python train.py --num_hidden_layers=8 --num_attention_heads=3 --norm_place="pre" --positions="rope" --qk_norm=false --parallel_block=false --init="normal" --init_std_qkv=0.0213 --init_mimetic=0.5 --lr_head=0.00567 --final_lr_fraction=0.05 --max_seq_len=1024 --dataset="wikipedia_en"
Each number is 500 + 25 x the weight over its row's rms, rounded and kept within 0 to 999. Layers, rows and columns count from 0. Numbers have three digits each. The size before them is the row's rms in percent of the matrix's.

# down: layer 5 MLP down (transposed), 512x384, rms 0.17, rows 60-64, columns 0-191
# gate: layer 5 MLP gate, 512x384, rms 0.166, rows 61-65, columns 0-191
# up: layer 5 MLP up, 512x384, rms 0.181, rows 61-64, columns 0-191
down60 103:448507488487485550490461488503494476507484509507467505522489489496501527489510532458475462443459504508459494497484534558472490508466490471487493483507468490496492507481491470536538493496519457494510540507542464479512479463490469516522461511530470476501485523523535457490523475483472478495485498555536539498545508483504503566507460485494497516511452508527522514524519486516499486490467478534460480545488468473484525511493463527506438431473537473510476480527502509518504473533486533493491478539475467497487507464500490513494502488500527508473491524463516495490480521473452468483
gate61 094:498519516496496531488492523526509492514538499491521506502484464491516529506481501518511476515542528492476520482527477541482523513459500478487501479511517522484536559450529505471498495456474502500526522523499505489491530522516475465485502489492500503459479463502491461497476482481509485491539465515502464500485486508459522547479532431481486492486458537518526496505470528558474470516469480478491483502487517481521513511498499504532517453480482501492543497538528491480548513466547517506516510495521466512484519478504490501519536511476474481467499493527508548506484515494508503471
up61 097:560457485472503495503499498500533522496521509492472503486519506491476489463530499521477497507514542528487507453493561489508489523513530496427488499497545512486442434497490460546507447488484495509510526467462470501522442499457482473501503519511487502555470494533518487514537493511494496484496476505522491520521469492529478526493505495470505506527512527500481519520480517493515517495474532497474506500468482550503559466523529509495502505529512450480467470488488479521533489518530507485527481506514526468499492507489461479478514545495490537516492479458491497514532536520501475522
down61 103:518521536558486479518459505502503527518464473494511512501480496505490541493498521487461485463481502478519499487521460519476478495515475481504514497501518510540459526533481495529542496470512512521494416484521497525500550494502491500508507483529465514522456521478465482491439508503507482523542511478498478550523495487521498484507501525519523468498462543468449536510457553520499530498503498446513507500538517500502540527524480510478449519493488511504512491492503509545568489503523443505450503468434481503535542489505468519463503496518501495498481542499487510512472533531507464512
gate62 097:536523509503516494514490487506549510458501444501474414543527505484525485459477512492481515496490517501460495497520533461500529508473482491520503509488456530497536514530477458503494486540487482504500484479518517491525428521452466476576458510500502507468450465506461487523512504487469513533485528539546489506508541497485488481448506509476516554496479539439498454481515477513481503499530481532503496473477512488481529502489528467546487518533497511503505522518496502516469502478510525512475488504521499506486498500517487491530472505477502486503547518521499486483520476490502480491
up62 099:479546515527517534527520503473446454526471488514469526537509481530471511507522490492492472517542494569511525499522524528520503469506485483548466508506468540486499509559502490478488529530506475510475514501476548488496489511508470545469470530525470485500492498502483510520500485502518522474515515496496555495493553542540485469506522500478536535464520509507488485493527524495457472492521537484523505498494455542498488532498515516541525514535482497521446525487475470503489475524552480476501535479521564493537476515462459479455525533516530499504498543501494530495495505510455491514
down62 100:485462531523482522497523473479467492538509501471490498505494496511484523536520477488506523539519516502486463478526516478515467487478506468505504514525504481542434508498539538480505532497516484500550507547554473483490448522487517504526451508557422532469439473496479505505440520519533456481496493498486505488514505475463536512467507497492544481520512498480488505511519481493500441538538492561503475482549488462529511476477504500509504469532485489480483506485526493502504518536535528549500483495470527461509513493475507526512491524523495489487500496451494503449526515462504478511
gate63 098:503509531535497492517500473473492478501514496464501492497475497499490535487529483465498478508458493480502487489511458480513510474520514476505501509528480480506541481496500482517485504485463478484515497522458475505506534536518508490495480478490460484464467509514508567497441472465523486487511520484483493488535518517494480501540495470519509551469436492480509511508496531508454536479494486486504470528480466548475519483499501462470518511521492530529509491495493515471467475490494478469497499520482501498526473506489515456514535513509553492557476539499509462492485467485512440497
up63 100:500548488522515555502482489523471462481524508491484488491511479499478475446523479449498492492530520506489510496478454467468461481451487501485492490480517464496521533491476532524509496497503534559508461462469524536491470451489541538494503532503497541518512536520501494530480497494483491497519488456497510521507489499478550496448499494493481554538520506483536492516467479522497538494486491499558506460513509514513455551507523505481550519508489501468527525509531472518544526533490510517525509511496491535465524529517491508527482541462481522483473516475492515515475503496485489486
down63 104:481490542446514523522493481545529462537537504504493483521502453482463497516491487513503493490485474490476512476515533482509508531484531514524468522500497446506492512495470501517556523508468483546479494495493491488515523437509528488517523496502506472501507484503524464521481463485514441463529471496518513506526473505455524527499469514503512515557449504522552493511507516474476470458534459462529506473546509469532530497473499513468484488498484500483527523467564487490484475458480479494483476514483502557492482541486527503531485475485500522490486494485501497514500501508507438465
gate64 111:519490491469508491522543500514478493505537524521564487481464482512461551555491481568500545479458494490530490544506534526486541487517517490490496538515525540495506518503557477530492486519492456444501487497552554500509476517492513463469512479490519499522542493499515477480479504534524534495538543505507483491509492491509515475484529497519484515485510491490534478507478519505507469499507489524518523514433514461472495513462513491508517486516527509508467494520532506481508509487516528530510522562488450478472521465523494506497494508451486532477500491540498517525518520507476492544
up64 111:503527500540533486477526505481462515531505540482475517476510517503498491519504523478472473478528460478532521514528503490489493513520453504508484517515471490442510536482486477480488507487498552523458500509488547488511536512448459507496473521484510535479431509487487522517515452487486471467463483515472504536497506487493499516533483495471475506487506539502439520463481542518454517543528498509519466518527520539509528461512476531500511462533510509498536452469494473496498497535492513497511491502499569447503505525543538504479481537517494520522502534483489481463512517512519494488
down64 090:473491524484491464472512543522496490494506508477518540479545484448508505511520543553514517522510511493498509523521505502528515496530459583511513464470514514513557539488511497513478453458527495509537478524462485526481493506483494471507501519496512513514497458517471475502467538486517499461531489540513501638527473464483458509535496513538530513482480476514475468483486504519513560500512478546520500505529505510497559499462489520504514528502477522501480509458491527484500547480519496492495537500518488498496481478538485501510504494514502479515484514510463500502498456540491464505
gate65 104:494538446482524493491558569476474524483471534507510506427474456517507522526498452486504471518521506550511450510510507471512503507455501475480479550487488474488498461495512517516486506480469503483526510524500456423496492536467491545504509516511557496481488520484483507511497510527500516514552474510512497475541488517445517514504500551508500492468477514510470471493532513499492468486498466449516531541493489494472485507502488494493472476511518516488476532494526527508486492531451509507511472488510494497497487466487506532502539505490551465519481495532554489505512502472489505488